{"n_layer": 15, "d_model": 512, "n_head": 4, "n_kv_head": 4, "head_dim": 128, "d_mlp": 1344, "vocab_size": 8192, "activation": "geglu", "norm": "rmsnorm", "norm_place": "peri", "norm_eps": 1e-05, "positions": "rope", "rope_base": 10000.0, "rope_fraction": 1.0, "qk_norm": false, "attn_scale": 0.0884, "bias": "none", "tie_embeddings": true, "parallel_block": true, "extras": ["capped logits"], "init": "trunc", "init_std_qkv": 0.0246, "init_std_o": 0.0306, "init_std_up": 0.0353, "init_std_down": 0.0353, "optimizer": "adam_hyperball", "lr": 0.00651, "beta1": 0.9, "weight_decay": 0.0, "lr_head": 0.00678, "grad_clip": 1.0, "warmup_steps": 200, "schedule": "wsd", "decay_fraction": 1.0, "decay_shape": "cos", "final_lr_fraction": 0.05, "batch_tokens": 131072, "seq_len": 512, "doc_mask": true, "train_tokens": 745400000, "steps": 5687, "dataset": "wikipedia_en"}
Each number is 500 + 25 x the weight over its row's rms, rounded and kept within 0 to 999. Layers, rows and columns count from 0. Numbers have three digits each. The size before them is the row's rms in percent of the matrix's.

# layer 2 MLP down (transposed), 1344x512, rms 0.0353, rows 665-698, columns 384-447
100:536476490521514516504468505457490502518507463529521484504459496455509502475489468490456490465489475526520465499513469486475495491480507532537470540483454508501489506497464487514512488527491472
100:505531524447519472514517497490489511471526478529460495520523528522509483484503516506524469514526547521525497496516496541486478497534422462525501516448489444446482523503530514495487504495497462
102:513468471500525531542487481499502495452501488500508498527541472454522490518526539489494554504476504477483513505477536535509486514510500558492485533508511468506475489530505481527452517465466504
106:487479503469506503532486483472509520506499509502503478512476498499519485507501509498514527521477498555490512495501522505480465521513549497538497477513528482505523540543502470526462520502444470
100:538485520492474496535498488528489456511515498493512529509524515510499552551500486518444510485501507517511501491521530507509499516529489518522525479481546453489474542498475524485492457507489508
101:499469487469455483501503487484482446470530494535456503508541510469474497541497511478500488489529466513512493486472491497506524500519485460538524475510505518545488490469505488437459522431485475
101:506502471545522511492490509523475526544538502489480520506485577525482478468526454532475506495484509493543531471451508480475491493510527518487484510527500511476506466456488533478502506494473514
106:513479497546501508487505526490494530452483450494507498486484491518531518499545522493521493510568471502510519504485491464515521503481490498496522486467501493507556517477497550491493468473478515
095:505477503533519487474515516487477500517522484525524507501503528507500491520502481521502475467508492485476494507469494440475454459465555515546505484488489479498483529479487495482499546498486502
092:542467490491516524482519501492532522491525519517508425526537479482463472495471478483478492506521516519496444525497513472481449471485471549497494499482509520488495506511540542518524499520511492
099:521479544510498504503467509508463505525474488490497519522508505515457451511487484486495519542472497525491542474477519541551505547506480489509482507499485538527495491482502472480529533488504478
093:512521501479485477530545503565506458473495477499488504558508497450505495518469483493532520530519523551547516534511511513483488498507448548498522502460440501513489536487480456501495498468496509
108:507560474490451523550526487498464473470545530469512466550513453484526493546472489500500457502472505515486464452535487513512459460534477511487516541520492511495457483501497439499513477465487485
094:480477494462484523575499499511497439511475493545499540543528495521488506450493471516498476499504465499479467513518522465519491550464496507516507515513508530484535545497499468502487497523517512
097:472511544469496477502472461487511552490458527507485482494467505538497504471480524544499497498471535474484503461502516487523538511463480540468499521498486497491475505478509501500525525535464481
092:498476516506496467508509473503475508460536523503542516457505524451492495459453486509504513511488520453488528499509490504480484453510501512488489528455468485460519460523495490482513512503479487
101:488526487487498490512528522494503566512542512490472518559520490474483517490474475499519477479502482515515458449494440514498481489465475489479513505478495516537493466477525499520511479460499531
097:516532545484507509479515493495495503559496493477517476503516502516493540522501509488491489518526545528501502486460527525505498517489511522498541501488500469464488503502504448584496480497500491
100:510541512481499437520513513485520473503509563482500532484498531458496464514497504513483494497481498525505482497495530475509512501514487490486470510510455491502492460483470530465481522509500491
109:559520494502511514531496485539502520491508495510537474468468517494540494505462518483481478491532554529536452493528497518452485496481518501512481520511469454484507474516488501487520495543475531
099:542522483468477518507486498460445509467474482505445523521533511504521502502497471509520452497489504498499515509482514501510509462489529494476510502450497492529507499497497476470506517471479516
097:538499503489508526498497505489509516541485436508483481488496514516491485472488534491493523484507502482499506513529524509491525486527528466534556476495518513467465489494466547477496469540525528
091:464489533518524494475534492547524484552533524444455462499495524537472517508536529487504516512478567539514508470463508483459521468492541469528503524439518499483490479495501531512501518515477442
095:491517464524561513482488490495489476465544516511513516522441505499492493515488531552504518506482470502529486511517509508482525475524490473535488497515474481483500512494491524494549476517489476
092:534512495542485470502521477508537477494500485470505472505499521527454528522482504503464522492508480489457512486536497510522504540562475523503483516539515489469459472509495499491494477490469483
102:533490508472470538494488485470500478489478436485484491502459491508523462517498507461470496502546510519551484468469474508473510507526488471498507509529485494497483461514495478564458496493491529
104:446484519501522530483474465509517498538490556514492527498460499500480510529476460494495482487500466482500495531518525470530431494467474503480461520513425514511529513494490516492511534513502514
102:450485508517493495474515462521495539518503482511513507497555507536502530486503457469510533536505456509490505543474497553509482540507518429501528507486474537522486511518495489518542522509485512
105:464500452458521558501516508490503453503494520518476495549523534484495536528481528498495508462521473531537499515527520493483519510507496485498526485468489459524515462448511550491488501482544521
111:494470442477518488521485510456486473500459508488519514479492447503475476498483496511506515563451474470488481524504502471485511470504517522480486488527516519484460533528529465486467551506452500
098:518497457493496521512480513505480465505487495482540486487540468542488509490433517530469496507539486511540494517493508495466516510506488513487484549465508479512536531476479488496520511514529527
105:508578503493481489517521496499531523513488501495543472496525531477497510506494504494493514508517485521504460525524549495501464473487528492461455496493506489498491507509497527514482497499529496
098:509513518506494551475502495513467529558483514484549491504499494506432461510497487535511476487539486487529494474468451504516513462556510526475519477524557503451494457494493484509502453507583483
097:536463477506503532505471509500466512518433490508495475514475471466487517481516482531452464497481501488520499487480477501482483461496510505488473519435534459535498499483515512504530529510495575
# layer 2 MLP gate, 1344x512, rms 0.0353, rows 666-698, columns 384-447
098:488513514514586486506511513506463521482450469497509518505481560494517514483505506469486478518522486490534513500476522496553518516531483480497510456478483543546551468494483529482472499531481501
097:493523471539485482468509505497509512509516515515491505528498504534494487519479489457534489493481472494466525472509488498495535523501462467492503505476468554469491505503480535512537496514499517
107:504489494498480478481524508451472494470490483548442546484529469510475475477503490496488457469528484451458526462500514499542512480567511513468513451466486508493522504445490507479538468535512515
100:520483445481488480530486503487498449474542504466510529517538473492490549513515483497529485505488501450520502522441505503469461468480508480515526509543476511503489510496524493481526530490496537
101:453500473520488506498509463456486516517466505465499514505500441494493505520508498511495509502474480528515481521462490496438498510499512516501461517485518506437514504546508508532548469520504517
102:477501539521504499494448520490497434498483481505497497507466477494488470549520485511497518528502490486518433490513496516529505473489510488493527459529516507495525478504505533530476491500508440
105:515455466517526513468506503481486531476466496510515467498459510502474519468547541507458490496553462494509521506460479468539528522546506515516568483485510505482521534468492479530490486488496506
098:470506494473471485543504472458487497531422485482494497503531504500487466488530538489509534537513504503539522505491519489480526533531478530529486558514502477516493466506483484472530458524488492
098:509497493480490534485458497531467446514441533488497504487480496468504462511471525540489466451529497501542486474520505523520469463477500528526522501513441494480533477495481528463454499512542535
098:477509506488497514493445483510493522494519471499520520535495516533506486510470512528468508506508489498477523499494472480472475551476518478490473515500496518490499508461553462544520543513524497
094:528522516492529522478513455542458482479500507503494530473493509495539491525495516518486468457509472460516508511478454472503472504483471480510466545540496460528535488467497487522525467503467507
101:518469483503532482471478512507526548495484463515557566485483548472521493482516483500485524517523492506539535519478462499482539544509514482508469484480502521473535549484474520500453491493499466
093:509531493509482488509472504508484503478513533510472495521518482532510518485543519472552468462492556491537480526504496545490466499479547501494454537524463475524468471499523514507495488508486515
100:467508532477506462458481476489480527534459546486489510433488484499497502486479533519483496488495514496481496473511510507547544519508511509504494528548507503508496469484472516499484526515462479
095:517502550482474498521493473468461505474514514504513509451505485474493462485497518527494502506470479497498537529487486496496461466527511530497509523455476483491479477546504500478491527512508487
104:525548525499506469509464529527496468513547507517478482544535478465538476488513502474520476509511531522512504479494467570516471514449535522486495490502457457539503506507527466455501448488477503
095:496477502515532457516506518518481487499490511533493532510480473510464464541483449476509473467473470471458534495482542510501485504486508480480467534497537518513529475528531527447467541523502454
095:535526442464479477513496523482483487482505511491484482488532483467499490480496509495527461457532553460521484493457506522484492523529537530477477478499460479508519503469478483528519489552503460
108:503463501491450487496516502463509438517517496510456536513515470518471497498516503492488533514523479458459498513471521504540529459543499494507473479486524493501498472493534532514483503507513461
099:495503459500479525515557521502529558484513472487493520486513491495526484486513491513495481482523464577499510452492472479490526526527515508512549505503479537492505489532494497506480452510485489
096:521495528501498499524477483448506485502489479496489487523510497488483504492515483483470548509499477476451504495522526513498536481490498481505572488519530557470493524475476486502510443568486479
098:529476465482487520484506503456528502468452503511506547516479524464534494543462494496493486496511460512503490498521515498511462537522507486492512515524481515515479494538481511473478450486516490
097:488507532504563506471494540531492507485516462528520510503469508527457528511479459475536501539533483505476506505450481493494515560477484476499491441484504473494526479537500549503510491499523485
099:571489511509519517524511492497485503502491478526483532519511542459518524448505488518499485527508539471491466521491534499492486492444505490478495546532494507531508520495523530512526517454533472
099:500524489490515480456511487515498537492516538520502519507481509481512537467501501525513521484453492496453486512538515491528514491457553509484484477461494482527502563481518506472494508506516477
106:496480492525453485497541535540512520467542499535431487495508475496499496487522519488548485494508525488504532517533505537497527480532458483476511466529523502496482458509466495489512531492486450
100:524495515485470512495539526451487491498469493536462509500473506518499462498485532526482513529512508517537466479518504461455513447511448559509512516477512468465481474493463524498468495494463478
107:507469512504523507460505480496490484484397498469530508506515465500518507508447539520521542529534487486529459492515547540496506549530477517491502497518535479476519475469465491539467505566508499
106:513458454499579506510515499513508479511533446518520476505482526520526540531509526482500528551555478519491442491537445487492506536471502517527465487492531515456530532519479521495453440472512504
093:519512523527533469513504501519513509497489487506520450509504473547504474490492579559511519487499469471468506487507516459505513488539495497543470519474514517483519524476467479475498518512492504
102:490485474472487469475507532466472534472482496559477544516529470516517490510510522531448483493514516491449508511440501516493522518564507457524501483506461495480503470534485485485487481536454522
097:511533497468516499492473502519481506473501481494502533505527522467528491459524534529484499522507528452498539462499535514535447530484476481467509514510485485528468517505510473489486467481506506
100:540509492532489514480489562522470494486474504496533486496484484491489542505541465509498468488451484491504529501493484491522504444496534518500520490439491443528519499475484523522514528508492548
# layer 2 MLP up, 1344x512, rms 0.0353, rows 666-698, columns 384-447
099:479518499529532525461489511481511449500486498489539496500535478469510492521534469504515507498490486503499501509479490510530529518475503512489482448532488522507492473522401499496505506482505492
103:496516486520487538521520479466494535482492516486540494537503494486531474504498476462537501461490525471477528474540515497483496487479479490478495525472468498510466484474472521487505488475471545
104:496491476554501506493514512517522530480476483513492492543545487525517548491551532458508476498491526479503478490499448472580516556416461527453514487484504505467525505503497507513517498476525522
095:495498477500517529502500521509484540486471498488460464487482516453478450478466513481541474512521501485487481493445463489490491499508499494476501486494495535518552461523519481494497545494515475
106:469517514475497530468491527470469499466501504497515553546494511487553509493508510494492529516507474534513555493543471533503510507489534468532494460534536501549536548515529543516491467506519510
099:519498508477510529503526516516544508546450518508496462490490475459535539541539530503441535542477523495473486517555476501502503464489496503521505491534501505507507548513525450527515489472486494
107:482522488529500520505529526471464506482514504518453517477454509496486452516502477516471499506489542520510542518500505474503542511511469444490502480483522455513495523487490481523480543521509446
095:483480516505463476523500485534499501474479517459476493516494504516490497480545471511466527531481520520519503502506521538522504501510448487485486506515492520472525500522525538547489484522494507
096:464511490505492505503492464520418474541464473491519553491480481473482499514463498501496501508478512478533500473512501533487478469538497505483491544488492493488483474489515451526488536492536515
095:511509490503544543544495511487496504489536502513523505486475499476513538487487528499485497466539502494495482545521483478453506468487494551499524479490506467459493520521495501503497498524479533
094:494498494520506558480502480442489511540494549493512484465501476546490508505508532526457470524457456486474492470490491470510498541516519460475471519550518509483499477506495488492490496541513509
111:470479431508510498439481514510494506526469497492542511500503501517486537497509507477485484487481505519518512469534512495486517501511516500489469504492512510515475500506533497525490482428513541
093:511497530527498478470477506498502530481508501451485458450465498479485466532496522490485489510506497487528539493464483531508497485562518495468508487481504457528484474499474536476510504473483505
101:522491457527526488484531518484525457511517486513505489494496523491471493536483487474513525509536426507537519524464465486514528493512503479509518444451529517496502541570463497541442482525493559
095:494525477523477559470500556533535483523494493489466462536503514547469487517467520474490511470521506515487467463533490495464505487447501492482496462519520515498523523496465512507527519504511462
098:519489509535516508490483487505471429477461485530528453463475515518509468503511534521464511531484502477464562527485532483515510515509507523520491489558487501480485540517463500494500507552492492
093:512523523525489467486431568496464471534502523547464524529490537523463526500544464460505472506473507479485533494534531531506477535441500465473493533520486507522557513506505501535478541496479501
096:535489507486502550476516531495510532497489440498490464511486482542486505462483512511515490513512524464477520503499462507494496476514517522503509514480524505517530517511502458527488478534475521
112:516535500473473452515498474506518467531505498457534513476509473517477521531500501456541487536481517503498473491502526512502439492444517510517466483523447492533508456525471527516506488520472468
100:488511477504522488513524483500453475515457511494502473477488494488481467507504511478505504499482524487470564513478498510516527518493532481537497503500482511487454500473506479483487518507498525
096:467439488473526537510513536520542488496519502525509467506490518534532518513452498494531471517473525503485525519481525487472491521517511500475477520497509460481507504502501568488501538483518494
096:514508490480493528506488494469486491505484522497480551525523467456545488564480493514497445521520480500483506516510538527533485510490502489491483489503480489514477528535518475471499495511531513
093:495471547486513468512516487520498540546456509458510511491492459492483484477483497512498490530554502466484487494491542510539493534518459546495510536510498453473489511508494502519505449445498534
100:515515514456522557495481520491487524522470488548521561471516500497533465483525507483507492548475502490520447513517528496503490475444523461483518490507481518521512543467482523506526508514526517
098:507490509465492514507456524493482470531512520476517524475532450522476530507468468485517485498499529449479526531501490486479505495451471491519482518511515482528450484529499453498565485495531491
100:572530488512481464523527475475501471465535489473483543524545525477476511483553513475489537520480514529489514508487478517492541467536469481527493476502513479520446457495502509488487471458486472
105:507498500509481490533529549477496543488473486480486525523507493494522492510484489486498499494476503495512465499505501469460487492505477543489519493495544471492482479484500494511491483464524518
101:538542511507498537528495531556553550558478472523475487490472481519507492485486476487462515563494517482511481522520507509533464522518498461491466494504451550488484494515476455538528456451502494
114:498485514523506528492499480531471479553515508548515499483539521466503494497507483510498500508542507496513454472465509513466525525480490545519522535545539477512527500535501499492523496467522550
090:529494469509528507480556466480481461518474489503493475478526506499470517548447508506485502495587521524529487484522477530460490504506471505494510536530502510483519502517450516502490466505495504
100:493506466499491493480488470530518503503505510491444507492492494527537547497481493487500497497485496536511517513507431511489512476490470537512477516516485487530487487477526499488547526476466458
095:485478490491509447519472498505528462447518483536473508500484487477528540488495518490496528520457509503478523512549528489499481530453486488544490537460466527518494517476513511502487543520431494
101:505511534485541447489493504518521467459552494494521541474535503525523446503516480493563517500524475525480488454487488511515524525537516486548531494525498492474536477488447480464447470480504445